From a checkpoint of a small transformer trained on Wikipedia.
Size: width 512, MLP 2048 GELU, vocabulary 16384, 60.9M parameters.
Training: a variant of Muon for these matrices, 6672 steps.
Each number is 200 + 30 x the weight over its row's rms, rounded and kept within 0 to 999. Layers, rows and columns count from 0. The size before them is the row's rms in percent of the matrix's.

# down: layer 9 MLP down (transposed), 2048x512, rms 0.0505, rows 1224-1323, columns 480-511
# up: layer 9 MLP up, 2048x512, rms 0.0978, rows 1225-1324, columns 480-511
down1224,092,195,221,240,218,221,195,168,203,182,175,236,192,219,172,228,175,193,218,198,173,175,228,191,204,183,183,186,167,165,208,222,241
up1225,096,190,212,174,225,249,191,224,183,192,198,127,239,215,191,175,159,207,241,185,214,180,193,206,195,177,163,177,195,191,234,203,292
down1225,096,210,197,197,210,99,242,129,185,206,193,224,164,217,182,212,183,170,172,175,209,212,198,230,213,176,206,197,223,256,226,179,216
up1226,091,180,219,187,205,253,238,173,248,193,142,265,247,194,156,161,152,206,196,244,201,195,230,189,220,206,193,190,196,189,197,229,198
down1226,088,200,179,192,181,214,188,188,219,171,190,205,220,228,162,259,215,174,138,223,188,230,184,237,172,230,222,236,192,215,163,152,198
up1227,096,226,198,205,213,205,205,171,181,164,189,204,231,220,197,215,207,202,225,163,227,168,231,207,223,204,195,215,187,216,153,238,139
down1227,102,158,166,173,228,220,191,216,206,237,207,215,209,233,178,208,202,195,191,249,204,256,192,227,177,179,144,199,226,244,201,152,197
up1228,105,211,153,152,180,158,180,232,166,189,197,281,161,207,177,187,193,168,226,159,144,157,200,235,266,220,237,192,172,152,215,255,163
down1228,098,237,168,201,173,140,188,153,213,159,212,189,251,205,195,246,192,218,189,198,188,241,208,163,237,208,295,287,154,264,149,150,221
up1229,093,270,211,168,200,135,173,174,190,182,168,261,206,207,198,157,223,231,199,178,238,251,167,237,205,214,213,233,216,210,258,233,223
down1229,101,180,190,205,216,181,215,233,146,253,142,213,220,160,214,183,204,228,161,223,149,186,207,180,243,201,151,268,226,183,207,193,189
up1230,106,204,202,222,228,175,176,203,213,214,193,250,218,165,283,191,148,148,203,170,178,161,215,198,226,179,175,187,173,151,193,202,129
down1230,102,200,184,209,203,211,195,167,227,162,103,211,195,187,224,183,242,171,263,206,199,189,186,211,233,241,210,205,236,220,174,213,183
up1231,100,200,205,217,168,165,190,164,275,199,188,209,241,238,211,215,195,189,131,188,214,198,202,179,242,208,170,233,191,183,188,201,144
down1231,111,193,155,189,207,204,197,232,209,191,204,185,224,206,208,184,231,203,182,155,223,183,214,222,202,196,166,208,205,211,175,206,216
up1232,102,165,178,204,209,213,178,190,247,196,197,158,189,222,153,208,190,241,195,203,238,195,272,229,147,181,178,193,211,194,253,151,218
down1232,096,204,245,158,240,258,175,213,202,194,212,153,216,173,143,175,188,213,182,181,182,220,214,211,186,195,251,186,148,184,192,207,167
up1233,094,192,214,169,207,172,213,222,164,228,199,156,184,271,243,269,235,191,225,218,241,229,140,208,202,219,216,225,220,181,239,150,235
down1233,097,223,214,187,214,195,211,182,178,210,210,182,211,158,110,193,174,195,164,220,169,146,171,217,159,193,235,141,155,192,142,276,186
up1234,101,192,219,204,169,155,197,184,212,189,187,211,185,239,179,282,201,175,205,169,228,222,195,229,240,151,197,238,157,214,216,189,165
down1234,094,180,162,239,194,192,216,182,231,145,171,231,250,198,199,249,155,241,237,142,186,189,190,213,200,166,176,185,261,196,292,164,191
up1235,101,142,159,235,193,172,168,225,182,163,226,140,178,186,212,248,220,173,196,197,189,243,139,178,224,241,158,203,197,181,211,244,228
down1235,091,242,221,151,258,184,237,175,185,207,192,193,203,229,184,171,158,163,192,196,154,240,199,182,233,199,155,169,181,188,187,224,179
up1236,090,160,234,215,185,218,204,275,224,207,154,210,248,150,211,180,222,229,184,211,213,204,209,216,183,252,185,222,198,221,178,206,148
down1236,111,221,175,180,240,219,127,161,189,185,226,206,157,216,166,236,218,171,183,223,184,216,146,207,214,186,195,183,231,155,208,179,203
up1237,103,133,245,203,186,228,192,192,179,232,199,227,198,201,205,217,187,179,185,186,186,250,201,232,196,278,213,187,195,194,130,145,150
down1237,102,194,235,217,228,145,109,200,220,238,161,186,162,241,197,171,246,201,142,197,195,188,196,213,185,222,207,214,185,215,161,219,211
up1238,105,179,171,168,207,212,174,218,229,217,201,191,178,200,227,223,178,199,198,184,236,200,206,191,213,228,187,206,203,202,123,170,167
down1238,099,150,212,217,179,204,170,202,254,256,209,191,136,174,228,210,176,189,195,240,236,254,220,216,209,196,178,190,189,131,202,221,223
up1239,103,186,210,193,213,213,256,209,171,167,181,174,230,207,125,200,199,186,223,222,240,201,180,215,180,230,185,171,235,201,168,192,167
down1239,105,208,178,191,216,169,254,188,199,185,189,191,239,215,171,214,227,265,147,190,187,233,192,176,156,157,150,174,171,231,176,209,193
up1240,095,184,241,265,219,210,196,198,192,254,211,139,162,303,193,236,212,203,190,146,250,219,216,236,209,192,167,202,195,187,203,174,194
down1240,098,228,223,212,268,204,168,205,190,197,214,180,236,175,181,191,166,177,209,189,155,161,218,149,135,128,232,237,236,204,218,121,135
up1241,107,141,206,155,179,203,191,224,221,167,206,217,141,171,191,210,193,221,143,156,229,216,224,224,186,246,190,228,157,209,209,246,208
down1241,103,157,213,154,151,232,195,240,181,153,207,206,205,184,207,144,247,225,157,207,155,181,193,256,243,245,238,174,190,205,293,201,210
up1242,103,155,227,176,209,226,179,211,210,194,160,240,169,238,217,197,219,174,144,217,187,177,158,191,191,220,183,199,251,215,218,171,202
down1242,093,137,203,197,182,204,243,174,199,189,177,260,180,180,218,186,200,186,213,167,200,159,224,184,175,168,167,164,207,181,194,192,186
up1243,100,224,194,191,228,188,254,184,230,171,155,194,248,200,214,159,162,192,178,182,177,142,197,171,210,240,206,232,184,156,222,176,232
down1243,105,174,221,205,201,162,215,214,198,184,214,229,209,225,224,186,194,199,221,219,179,257,222,251,193,168,209,190,198,219,229,197,180
up1244,106,217,197,143,140,167,230,245,201,259,208,185,220,260,216,218,250,230,177,218,155,211,200,208,186,212,188,163,187,213,218,205,196
down1244,117,198,141,160,190,238,163,219,177,246,192,251,218,206,209,205,206,251,168,170,244,224,224,237,187,127,166,147,228,216,282,195,185
up1245,104,206,174,174,198,262,177,193,189,242,181,239,207,176,219,185,193,205,146,196,206,191,196,228,200,200,242,153,223,182,220,179,189
down1245,094,205,248,199,212,187,156,185,140,245,207,190,246,228,183,217,208,200,134,236,208,186,181,166,190,217,261,181,145,205,189,210,241
up1246,098,178,213,201,251,189,230,256,165,252,242,184,193,157,263,189,188,225,200,166,231,224,229,219,155,175,153,187,162,234,229,177,212
down1246,092,227,208,162,188,203,211,146,193,212,135,207,194,162,202,196,188,136,211,199,200,224,167,188,153,206,205,221,156,257,191,205,208
up1247,102,194,209,221,229,133,240,195,185,188,224,200,162,164,236,221,207,232,179,156,203,229,208,213,230,202,249,187,177,162,183,195,202
down1247,099,230,179,233,184,215,264,209,169,203,131,217,155,213,208,202,223,121,236,186,234,178,199,243,193,217,153,225,221,229,166,209,210
up1248,090,153,156,251,188,147,156,233,240,156,205,198,147,197,222,209,176,240,136,186,165,211,222,193,223,225,206,185,156,197,217,189,209
down1248,099,104,219,209,183,248,207,167,201,210,180,200,167,200,153,196,179,240,194,232,190,198,196,200,149,204,228,196,195,257,212,207,127
up1249,097,227,238,230,227,189,195,181,144,179,201,177,211,243,176,221,187,169,226,194,186,158,223,212,250,169,222,212,221,180,222,183,173
down1249,106,197,193,230,217,194,109,155,234,196,254,197,190,206,204,221,215,198,235,170,252,237,180,224,179,202,190,220,230,233,204,204,199
up1250,099,222,205,202,194,226,181,158,241,166,216,179,140,256,235,214,200,220,185,186,186,211,206,192,196,186,191,249,233,199,153,194,182
down1250,125,219,183,199,212,156,216,243,157,219,215,144,259,173,173,214,217,135,199,238,214,183,210,226,193,196,216,151,209,206,252,225,246
up1251,098,212,180,216,202,198,154,171,194,216,188,140,219,208,160,221,178,214,194,251,233,196,251,213,168,183,241,161,175,173,223,252,192
down1251,099,186,196,190,185,185,187,184,232,236,247,165,192,170,186,242,220,203,224,191,191,192,223,213,208,196,126,175,214,174,270,195,189
up1252,096,233,227,189,174,158,266,193,212,199,228,210,206,205,186,220,195,197,154,211,222,186,201,184,203,171,180,231,183,142,218,196,186
down1252,099,204,134,215,162,195,165,226,195,195,205,206,186,174,162,125,151,210,173,207,130,148,178,178,197,212,192,211,230,161,197,217,239
up1253,103,193,198,160,197,145,230,196,235,220,190,204,180,206,226,152,200,174,128,210,169,254,192,222,181,167,195,266,208,149,222,194,116
down1253,099,235,200,149,240,197,236,223,228,217,239,195,131,222,142,177,197,199,220,249,202,137,220,220,133,216,174,185,216,203,235,179,203
up1254,105,210,223,185,220,164,253,215,249,209,101,161,181,234,162,219,192,180,188,217,231,163,205,220,173,221,181,213,194,178,220,168,238
down1254,101,237,137,215,220,225,215,212,157,201,223,229,157,201,208,192,131,232,175,189,219,176,169,203,185,193,222,185,224,205,192,207,215
up1255,107,200,199,214,222,218,202,190,189,141,197,156,197,181,243,305,215,184,166,216,239,217,221,184,189,147,176,192,224,180,194,221,219
down1255,100,119,189,177,188,235,232,210,213,178,215,266,203,161,220,186,163,211,203,180,205,216,224,164,146,187,197,231,191,234,196,213,174
up1256,107,196,178,209,245,220,151,178,251,232,166,280,230,196,250,210,160,209,165,229,205,144,214,225,193,189,231,189,159,222,203,236,211
down1256,100,159,187,204,191,204,156,207,208,212,212,187,194,228,169,186,219,227,185,187,177,185,167,211,196,200,191,187,202,220,202,186,204
up1257,109,226,193,236,249,191,212,178,167,248,188,214,241,173,200,164,171,218,251,178,165,160,170,185,190,282,191,153,156,174,138,180,258
down1257,100,179,216,158,157,180,232,178,231,179,140,173,171,243,168,241,229,148,183,196,183,210,232,225,168,189,224,230,163,175,224,199,192
up1258,094,143,218,210,193,203,278,263,194,184,164,215,275,193,222,192,240,195,186,208,233,193,205,162,196,259,190,206,169,157,234,213,235
down1258,097,216,187,183,222,205,174,114,150,207,204,256,175,155,215,204,192,202,292,245,170,207,174,193,218,170,213,251,185,232,151,181,169
up1259,097,209,175,218,178,172,140,186,188,190,202,150,240,155,160,262,150,253,190,208,240,175,129,211,156,182,155,239,178,227,184,197,190
down1259,103,168,226,166,211,156,215,229,176,265,162,236,179,216,219,191,194,218,220,176,188,198,199,188,263,216,212,220,233,174,212,260,132
up1260,109,152,188,238,247,114,232,261,233,186,184,243,231,261,194,242,208,197,162,126,231,211,194,210,165,215,220,154,209,175,228,207,176
down1260,101,217,179,201,204,199,183,206,211,200,165,222,200,248,179,196,268,195,184,163,174,218,146,247,168,168,185,190,195,201,200,183,219
up1261,095,194,199,147,193,267,174,182,220,209,142,212,197,190,157,217,220,230,182,174,217,229,197,198,161,172,209,201,230,190,112,210,161
down1261,099,192,225,186,126,253,235,212,223,211,187,222,249,233,221,225,226,225,199,240,174,209,170,191,226,196,239,178,185,176,108,171,194
up1262,111,161,195,151,218,217,163,159,215,182,193,231,212,208,193,176,169,232,201,197,264,176,199,172,182,167,216,143,187,176,215,172,184
down1262,120,182,169,161,200,242,180,174,228,202,171,226,174,223,166,167,171,175,182,233,263,194,190,147,232,180,195,201,197,226,179,171,196
up1263,097,184,183,190,227,214,216,210,209,271,243,147,163,205,178,159,182,139,213,193,198,157,207,174,210,200,194,239,181,163,190,193,163
down1263,095,208,184,201,143,230,223,181,163,226,220,183,234,224,184,219,145,164,200,215,242,228,197,222,263,221,256,172,215,261,176,193,171
up1264,101,232,247,174,204,174,192,217,207,148,158,171,227,134,153,232,210,179,229,160,236,241,177,179,219,212,239,188,220,227,146,236,193
down1264,103,190,119,214,173,221,246,186,169,191,176,227,144,198,187,158,190,183,204,175,252,222,223,159,245,182,173,181,194,222,139,206,219
up1265,103,246,235,155,204,149,239,188,211,158,205,231,196,228,242,244,201,226,162,211,185,209,142,179,239,215,207,231,202,154,150,219,207
down1265,100,218,171,250,201,202,166,206,153,180,150,244,228,203,199,205,227,222,179,170,158,152,197,155,178,163,219,160,135,167,224,160,289
up1266,100,230,188,140,251,247,250,207,223,194,162,209,204,168,145,201,214,186,168,167,226,194,187,238,198,185,137,231,216,162,242,260,213
down1266,107,185,260,178,211,210,200,154,170,212,260,225,176,228,238,232,163,171,139,180,200,262,104,179,214,202,203,167,269,176,177,246,238
up1267,103,217,200,206,174,201,189,231,192,207,249,196,206,220,185,226,187,153,229,225,200,234,252,193,193,237,203,232,266,210,181,236,129
down1267,093,195,224,171,207,232,190,201,146,168,164,164,181,175,204,225,156,169,229,218,194,197,198,200,255,246,228,197,245,213,153,223,186
up1268,105,225,144,171,230,159,195,245,225,223,178,239,186,233,172,238,255,180,226,151,195,168,191,175,195,241,193,214,200,187,215,158,180
down1268,096,190,180,202,226,189,260,194,151,229,189,226,177,193,169,194,199,177,208,259,240,242,131,165,169,178,150,200,217,191,267,190,169
up1269,096,191,205,131,229,193,200,169,189,202,253,240,171,199,172,248,204,198,203,182,184,169,248,141,177,187,181,240,173,193,182,146,197
down1269,106,178,157,191,164,197,193,250,221,188,212,198,195,246,187,180,210,263,181,162,226,172,164,247,212,219,217,146,225,195,216,221,155
up1270,103,218,292,176,213,191,189,189,222,234,230,195,206,244,151,242,145,204,196,161,205,162,202,145,214,229,178,130,223,143,196,203,176
down1270,101,199,230,180,154,263,210,203,222,145,238,196,177,245,211,199,205,227,199,211,204,196,232,201,235,189,224,181,175,161,198,214,219
up1271,101,164,214,199,253,166,150,161,179,205,180,213,251,189,200,206,222,211,215,220,226,234,251,210,135,218,222,170,167,178,195,189,176
down1271,101,216,195,162,190,229,219,169,108,216,141,235,192,238,208,172,188,231,181,192,172,200,176,224,210,217,176,213,247,170,142,187,240
up1272,102,243,182,175,175,195,156,186,153,198,233,199,154,195,185,234,242,183,198,198,283,187,188,181,185,170,152,173,166,213,215,191,189
down1272,088,190,248,187,207,252,217,213,165,211,206,205,215,258,174,231,188,183,231,245,221,183,193,135,199,177,258,226,194,151,203,168,174
up1273,099,195,184,164,183,215,168,210,213,174,172,147,207,232,160,283,159,213,191,184,227,190,108,220,202,166,160,183,211,200,188,198,204
down1273,093,169,226,176,121,244,220,216,160,187,210,227,190,225,182,252,200,194,155,172,177,229,222,215,217,186,208,209,213,209,194,238,223
up1274,105,165,155,240,192,176,207,211,210,167,235,202,196,258,253,235,177,226,241,205,216,213,240,190,114,224,169,199,163,222,202,193,163
down1274,104,193,153,239,233,126,180,158,222,196,198,226,225,191,175,236,236,199,203,162,233,196,187,204,258,184,228,210,170,116,229,181,243
up1275,098,140,229,280,205,151,139,184,213,101,199,229,186,201,174,191,199,204,189,220,231,149,198,203,183,200,245,255,154,196,170,230,190
down1275,085,201,209,185,175,216,233,165,235,166,173,182,167,236,220,201,215,195,227,207,165,230,178,226,259,190,156,203,203,203,155,204,240
up1276,105,190,170,173,216,160,202,260,203,213,219,156,226,204,190,213,233,162,168,240,239,194,238,209,213,207,209,215,159,216,169,220,248
down1276,108,226,212,218,199,245,181,200,171,237,173,237,186,182,183,209,226,212,206,190,133,199,155,148,125,220,222,203,200,152,210,248,167
up1277,099,224,241,176,201,207,210,172,192,231,197,185,234,170,237,228,141,189,182,192,216,195,220,276,222,183,268,220,228,180,189,212,157
down1277,101,161,217,233,183,259,151,187,192,212,191,204,242,222,170,216,245,157,220,226,195,199,265,204,213,187,240,175,222,203,223,138,173
up1278,110,185,174,218,227,181,222,179,235,263,206,161,194,222,228,228,213,182,179,223,212,211,178,145,190,211,205,231,230,204,204,242,214
down1278,114,184,151,199,163,182,175,120,221,170,192,280,185,159,189,253,219,205,247,234,196,204,243,242,202,204,215,171,269,233,239,203,212
up1279,097,220,187,198,256,182,230,264,178,183,165,188,193,211,211,206,236,225,145,192,224,256,245,150,185,173,168,190,192,201,135,280,215
down1279,099,196,122,196,199,251,233,188,203,226,201,150,157,173,221,247,182,178,305,211,204,206,177,203,146,194,184,219,208,217,193,166,215
up1280,096,198,214,167,230,238,225,207,200,158,156,195,226,247,176,193,171,193,190,227,191,209,148,215,167,191,189,218,167,191,211,141,229
down1280,091,270,239,257,195,178,234,241,183,230,228,208,233,185,202,170,226,251,165,212,186,173,182,234,219,213,208,204,195,206,222,178,213
up1281,095,245,203,181,208,177,216,179,200,195,212,183,161,242,197,178,145,211,201,133,237,195,151,255,191,215,200,156,214,208,201,185,170
down1281,104,207,178,210,212,176,199,239,189,177,181,226,181,190,181,214,232,181,241,224,213,192,214,187,211,180,222,206,217,223,199,200,220
up1282,098,218,218,116,197,264,187,212,210,240,197,184,192,208,218,214,217,159,176,253,142,261,171,244,224,189,187,170,261,164,244,217,206
down1282,105,178,203,172,197,202,130,231,148,258,188,176,182,178,211,218,182,220,206,201,253,233,225,224,201,172,173,175,219,190,184,267,171
up1283,106,198,158,183,178,162,216,149,266,188,218,239,161,196,211,134,183,199,185,175,241,217,187,204,227,197,195,239,217,147,115,178,241
down1283,105,193,184,200,225,189,172,209,207,138,198,208,210,211,186,150,203,196,228,299,163,229,160,196,166,189,227,233,202,149,126,226,191
up1284,105,237,182,249,204,160,236,204,217,213,223,200,181,164,170,211,171,155,235,227,184,230,209,202,173,202,131,192,246,194,133,193,238
down1284,101,203,162,202,203,183,190,208,171,249,170,224,184,206,181,173,216,132,198,221,230,192,204,198,140,176,182,238,238,171,171,223,114
up1285,093,214,226,182,196,173,191,206,244,248,204,166,242,193,178,279,165,202,144,192,213,128,229,240,242,166,227,189,223,221,237,209,191
down1285,100,205,122,231,231,227,234,260,173,185,185,195,201,208,255,222,185,210,250,248,198,204,172,185,195,219,191,194,206,244,188,167,210
up1286,105,199,165,211,211,202,160,225,225,227,228,176,253,193,184,181,227,204,245,223,172,273,240,187,196,155,205,224,155,260,195,254,188
down1286,098,182,190,185,183,186,199,187,182,214,220,234,172,136,230,208,171,225,215,236,216,219,201,199,230,226,193,221,227,200,200,204,204
up1287,101,215,201,175,235,201,209,229,234,173,203,261,194,178,266,213,265,178,235,204,189,160,249,223,128,225,195,250,235,235,242,202,212
down1287,095,205,233,126,188,211,232,191,217,226,236,177,198,189,162,145,196,212,167,213,170,286,200,235,207,205,216,202,174,233,230,217,193
up1288,102,188,200,203,189,177,234,220,221,252,191,251,158,154,214,150,231,205,204,198,235,168,238,168,158,145,193,229,193,168,209,208,241
down1288,104,220,183,187,206,201,135,209,179,161,215,281,191,203,191,177,129,258,181,174,242,221,202,250,240,240,206,205,213,158,196,264,163
up1289,109,223,161,213,177,200,248,200,193,194,179,169,174,202,220,188,213,167,186,254,175,202,226,202,189,163,183,163,205,195,195,234,223
down1289,108,198,184,208,212,236,197,219,222,222,183,183,207,251,232,204,211,217,189,191,188,223,219,199,188,204,232,188,211,231,148,147,223
up1290,100,149,213,198,245,198,194,171,194,172,181,180,206,198,181,225,207,226,183,212,234,227,145,228,183,176,211,222,202,189,158,263,200
down1290,091,180,198,130,186,245,175,183,201,216,181,231,207,232,189,191,125,134,189,204,193,201,178,205,193,193,243,241,163,240,195,152,209
up1291,092,246,175,233,201,223,153,189,242,194,216,145,225,215,271,360,202,176,150,218,210,201,186,167,202,212,219,193,241,229,276,201,257
down1291,097,232,214,204,203,227,248,162,171,222,166,189,251,191,154,150,218,217,224,137,165,138,177,213,202,206,182,154,136,206,211,198,151
up1292,101,178,216,207,270,194,199,209,187,265,229,210,199,204,209,147,186,178,172,152,215,194,197,250,245,180,154,196,162,192,200,203,232
down1292,097,182,165,224,171,217,192,234,189,209,199,198,232,195,248,192,247,247,132,187,189,223,214,200,188,219,254,211,181,189,194,199,208
up1293,092,256,206,150,207,198,168,227,136,260,270,191,216,177,226,197,206,184,154,170,200,175,149,242,200,196,207,156,187,230,188,183,160
down1293,098,210,175,226,219,178,245,218,130,187,157,178,223,233,178,152,213,202,216,151,207,195,188,187,181,177,253,186,239,195,158,201,201
up1294,102,228,235,185,218,165,264,212,216,252,224,222,205,198,199,186,191,157,239,234,168,218,233,153,159,171,166,170,191,160,203,216,136
down1294,100,160,176,227,197,210,151,165,203,270,182,264,167,157,223,225,211,226,192,176,182,242,193,189,238,188,206,251,209,230,181,248,214
up1295,089,210,166,223,175,189,199,253,231,178,219,205,204,218,219,173,210,210,199,204,236,211,231,207,134,205,219,210,194,177,186,122,180
down1295,100,173,240,167,204,218,202,171,174,201,156,171,177,161,171,268,183,211,246,253,197,179,195,171,212,203,209,216,192,197,185,235,295
up1296,100,244,196,171,217,199,193,192,205,208,219,228,233,250,206,243,246,179,204,200,127,248,193,199,190,166,192,225,179,145,180,183,198
down1296,089,190,222,209,173,258,214,203,228,201,232,191,214,236,180,160,213,188,226,218,235,214,193,223,213,209,224,203,171,215,188,220,134
up1297,094,184,188,169,269,178,155,219,234,226,188,161,176,173,217,211,181,191,154,198,193,189,233,226,177,167,192,241,195,205,231,182,199
down1297,095,210,263,225,201,206,186,186,226,245,182,169,224,135,191,240,204,214,210,239,219,170,200,173,237,185,186,206,248,206,205,197,203
up1298,104,176,215,228,184,180,210,159,248,220,268,184,148,180,202,205,157,208,168,229,222,161,203,209,175,177,186,223,241,178,190,145,239
down1298,098,153,204,179,216,141,205,199,204,191,231,220,241,202,178,240,165,185,190,217,194,171,218,175,208,157,215,186,238,157,210,241,226
up1299,093,142,176,158,183,221,188,185,185,201,204,177,219,199,190,239,206,197,162,186,167,195,185,190,236,181,229,131,221,209,227,243,210
down1299,096,229,225,223,124,202,202,183,203,227,232,207,180,204,186,155,206,227,202,167,259,224,260,198,167,136,147,217,151,165,207,190,248
up1300,098,213,240,179,211,140,289,190,266,135,222,236,220,195,213,211,146,220,153,186,233,203,199,176,221,193,140,199,216,156,180,220,199
down1300,099,185,271,258,182,242,287,200,201,189,212,245,202,245,210,188,136,197,243,240,202,192,218,212,196,191,200,244,231,138,205,251,160
up1301,103,190,205,206,163,156,222,275,212,224,224,202,207,202,183,242,187,146,199,202,244,206,151,162,217,193,207,163,164,176,225,225,200
down1301,098,165,212,152,180,220,229,178,192,201,187,186,244,211,175,202,213,179,167,148,192,199,214,176,166,180,225,231,157,199,186,216,205
up1302,085,221,212,218,175,162,197,186,220,197,197,233,211,207,256,197,183,214,224,212,206,174,171,205,199,172,187,174,219,178,236,164,190
down1302,088,180,224,164,218,167,172,251,165,169,147,189,186,169,179,170,185,195,223,248,165,188,179,246,198,192,202,192,219,165,192,212,210
up1303,099,205,188,183,193,187,128,205,188,213,173,167,171,207,201,226,164,227,219,191,181,217,219,200,231,192,180,212,228,167,163,177,240
down1303,105,166,238,213,231,176,172,209,184,246,193,218,173,273,251,182,201,220,170,136,222,156,188,222,202,209,204,264,181,240,232,197,167
up1304,104,214,201,206,181,154,196,158,216,150,146,225,214,192,248,129,116,166,221,166,184,242,214,238,217,208,214,218,226,231,219,179,176
down1304,103,203,107,164,191,249,176,182,171,180,188,208,178,191,207,162,208,188,175,240,177,219,200,167,208,203,177,190,148,173,193,201,141
up1305,108,202,219,145,214,121,257,236,208,177,221,182,213,189,178,183,251,217,202,180,202,154,198,216,207,245,158,179,190,181,184,231,172
down1305,104,200,210,145,157,203,175,238,162,225,219,257,207,126,172,174,182,247,217,170,184,206,239,227,176,195,198,173,132,173,223,235,192
up1306,087,253,230,229,230,246,210,211,185,242,216,171,203,212,247,188,194,215,204,118,177,192,202,221,218,211,214,133,209,201,241,196,205
down1306,094,161,172,185,234,286,163,204,175,224,180,188,227,180,224,173,194,154,184,181,254,156,226,195,175,225,180,187,187,161,190,218,176
up1307,103,196,236,201,210,163,173,198,158,176,229,236,183,201,178,161,198,209,188,193,214,216,172,227,206,147,218,211,187,195,238,179,170
down1307,098,218,198,169,203,161,185,206,187,203,180,196,172,145,228,191,151,223,235,210,233,183,192,214,216,204,214,216,206,198,197,253,180
up1308,101,223,169,190,268,144,181,192,167,173,184,245,220,207,197,145,239,255,227,214,225,165,216,188,211,188,163,247,252,225,179,228,183
down1308,102,194,196,187,211,190,193,221,228,243,223,280,206,210,218,172,178,170,193,203,235,204,212,232,219,214,221,221,229,224,214,264,200
up1309,102,191,206,197,172,178,148,186,160,210,209,208,221,322,192,252,207,226,170,268,216,167,178,203,211,234,173,155,228,206,183,186,142
down1309,094,224,217,232,235,199,218,205,198,203,168,222,198,233,155,141,175,183,210,202,182,163,151,223,214,207,191,235,178,223,169,170,168
up1310,102,222,200,240,203,217,174,159,195,149,182,181,161,249,202,196,158,248,138,188,201,223,219,275,177,188,176,204,164,206,247,265,188
down1310,101,188,192,239,178,212,206,171,187,206,202,220,211,193,230,206,239,176,176,180,241,171,222,213,191,233,165,198,258,174,228,235,153
up1311,106,229,244,172,173,218,231,145,200,203,197,175,176,185,255,223,129,204,216,222,192,214,232,261,227,203,196,251,177,190,144,194,183
down1311,105,165,234,228,240,241,193,205,189,184,163,189,139,246,201,186,176,221,216,198,167,216,180,206,193,187,215,161,211,238,186,210,247
up1312,085,210,124,216,166,182,189,230,228,227,226,213,253,170,206,213,163,200,240,158,183,201,244,210,164,187,184,162,203,178,180,226,142
down1312,089,204,227,193,221,200,197,196,225,158,180,199,205,194,152,192,176,178,218,221,196,241,151,170,154,197,189,198,232,258,253,191,187
up1313,105,242,187,213,242,168,166,176,208,177,187,210,249,217,210,200,207,215,196,193,200,264,187,206,266,170,178,194,241,213,256,192,206
down1313,103,225,186,154,173,177,184,218,150,210,198,188,208,195,210,246,242,213,225,256,170,148,216,228,163,203,208,192,195,227,194,241,242
up1314,106,162,165,186,208,166,211,195,192,205,177,219,174,167,222,272,186,255,168,170,221,230,246,192,248,150,156,202,183,221,140,244,208
down1314,098,165,179,219,205,243,205,185,262,229,243,144,158,189,205,258,174,175,195,179,195,186,225,207,214,157,156,268,215,169,243,229,144
up1315,097,182,187,190,156,152,184,184,245,214,226,198,177,233,181,215,217,195,179,182,194,221,227,185,204,216,191,216,216,194,220,204,187
down1315,094,169,223,180,230,205,243,194,168,190,182,248,204,179,192,224,175,198,176,168,215,212,205,196,190,204,189,232,118,200,162,238,220
up1316,098,242,215,228,246,222,188,170,204,198,200,246,185,195,204,173,208,193,219,220,156,181,227,217,212,157,140,186,198,206,254,203,199
down1316,098,209,238,203,230,224,194,196,172,181,219,155,224,187,161,200,174,247,201,172,228,223,176,204,207,237,193,213,240,203,203,131,258
up1317,102,181,242,241,162,206,217,226,192,168,230,163,133,147,201,183,196,213,172,212,171,165,188,244,200,178,150,217,159,151,191,179,173
down1317,108,217,205,232,243,194,226,190,215,177,211,233,203,200,184,185,169,196,201,167,214,186,201,253,170,194,235,214,173,179,200,186,161
up1318,102,212,197,204,196,194,173,225,182,201,180,128,243,135,197,227,188,220,184,239,206,97,141,193,152,201,214,239,178,253,221,178,206
down1318,108,179,234,209,217,197,200,144,210,152,209,251,175,244,209,197,156,164,186,177,204,135,201,165,183,241,205,188,164,197,218,181,229
up1319,103,187,217,195,145,192,135,198,186,184,203,201,188,173,189,256,151,253,191,179,191,228,219,165,177,238,236,255,190,186,208,212,176
down1319,109,162,167,160,213,180,159,220,210,191,213,214,173,194,230,223,217,223,148,225,205,217,224,236,214,233,196,231,214,189,179,181,233
up1320,100,183,171,237,221,80,198,209,168,240,178,141,193,202,215,225,195,212,189,212,231,172,232,236,142,207,171,137,194,140,223,205,218
down1320,101,256,185,170,226,166,217,182,253,188,189,233,202,248,178,229,220,203,162,202,238,185,182,239,220,209,188,184,235,164,191,206,216
up1321,108,241,182,190,183,166,171,196,152,167,218,183,186,172,146,224,167,193,240,157,220,168,201,172,186,212,187,193,182,193,158,188,228
down1321,109,180,247,185,216,244,203,170,226,205,229,207,177,184,231,216,207,184,201,229,186,215,202,214,192,202,162,146,189,227,195,257,204
up1322,102,201,217,239,166,158,223,254,191,232,185,193,147,177,181,219,237,191,221,191,220,230,171,190,224,187,165,193,189,191,191,182,183
down1322,106,222,231,208,236,242,193,198,238,191,196,166,232,256,200,198,229,185,204,227,242,240,185,182,179,184,230,206,186,180,172,196,218
up1323,099,172,243,225,231,229,184,130,196,225,231,231,250,184,185,230,208,209,181,185,197,222,185,241,183,233,185,260,204,201,173,160,181
down1323,098,165,214,174,224,192,200,180,184,179,259,131,155,199,169,191,247,231,176,143,199,254,171,169,175,195,173,204,197,147,180,182,197
up1324,100,166,222,159,178,184,296,216,181,186,197,205,224,117,222,227,214,163,231,182,165,188,235,187,207,205,188,199,190,164,209,219,231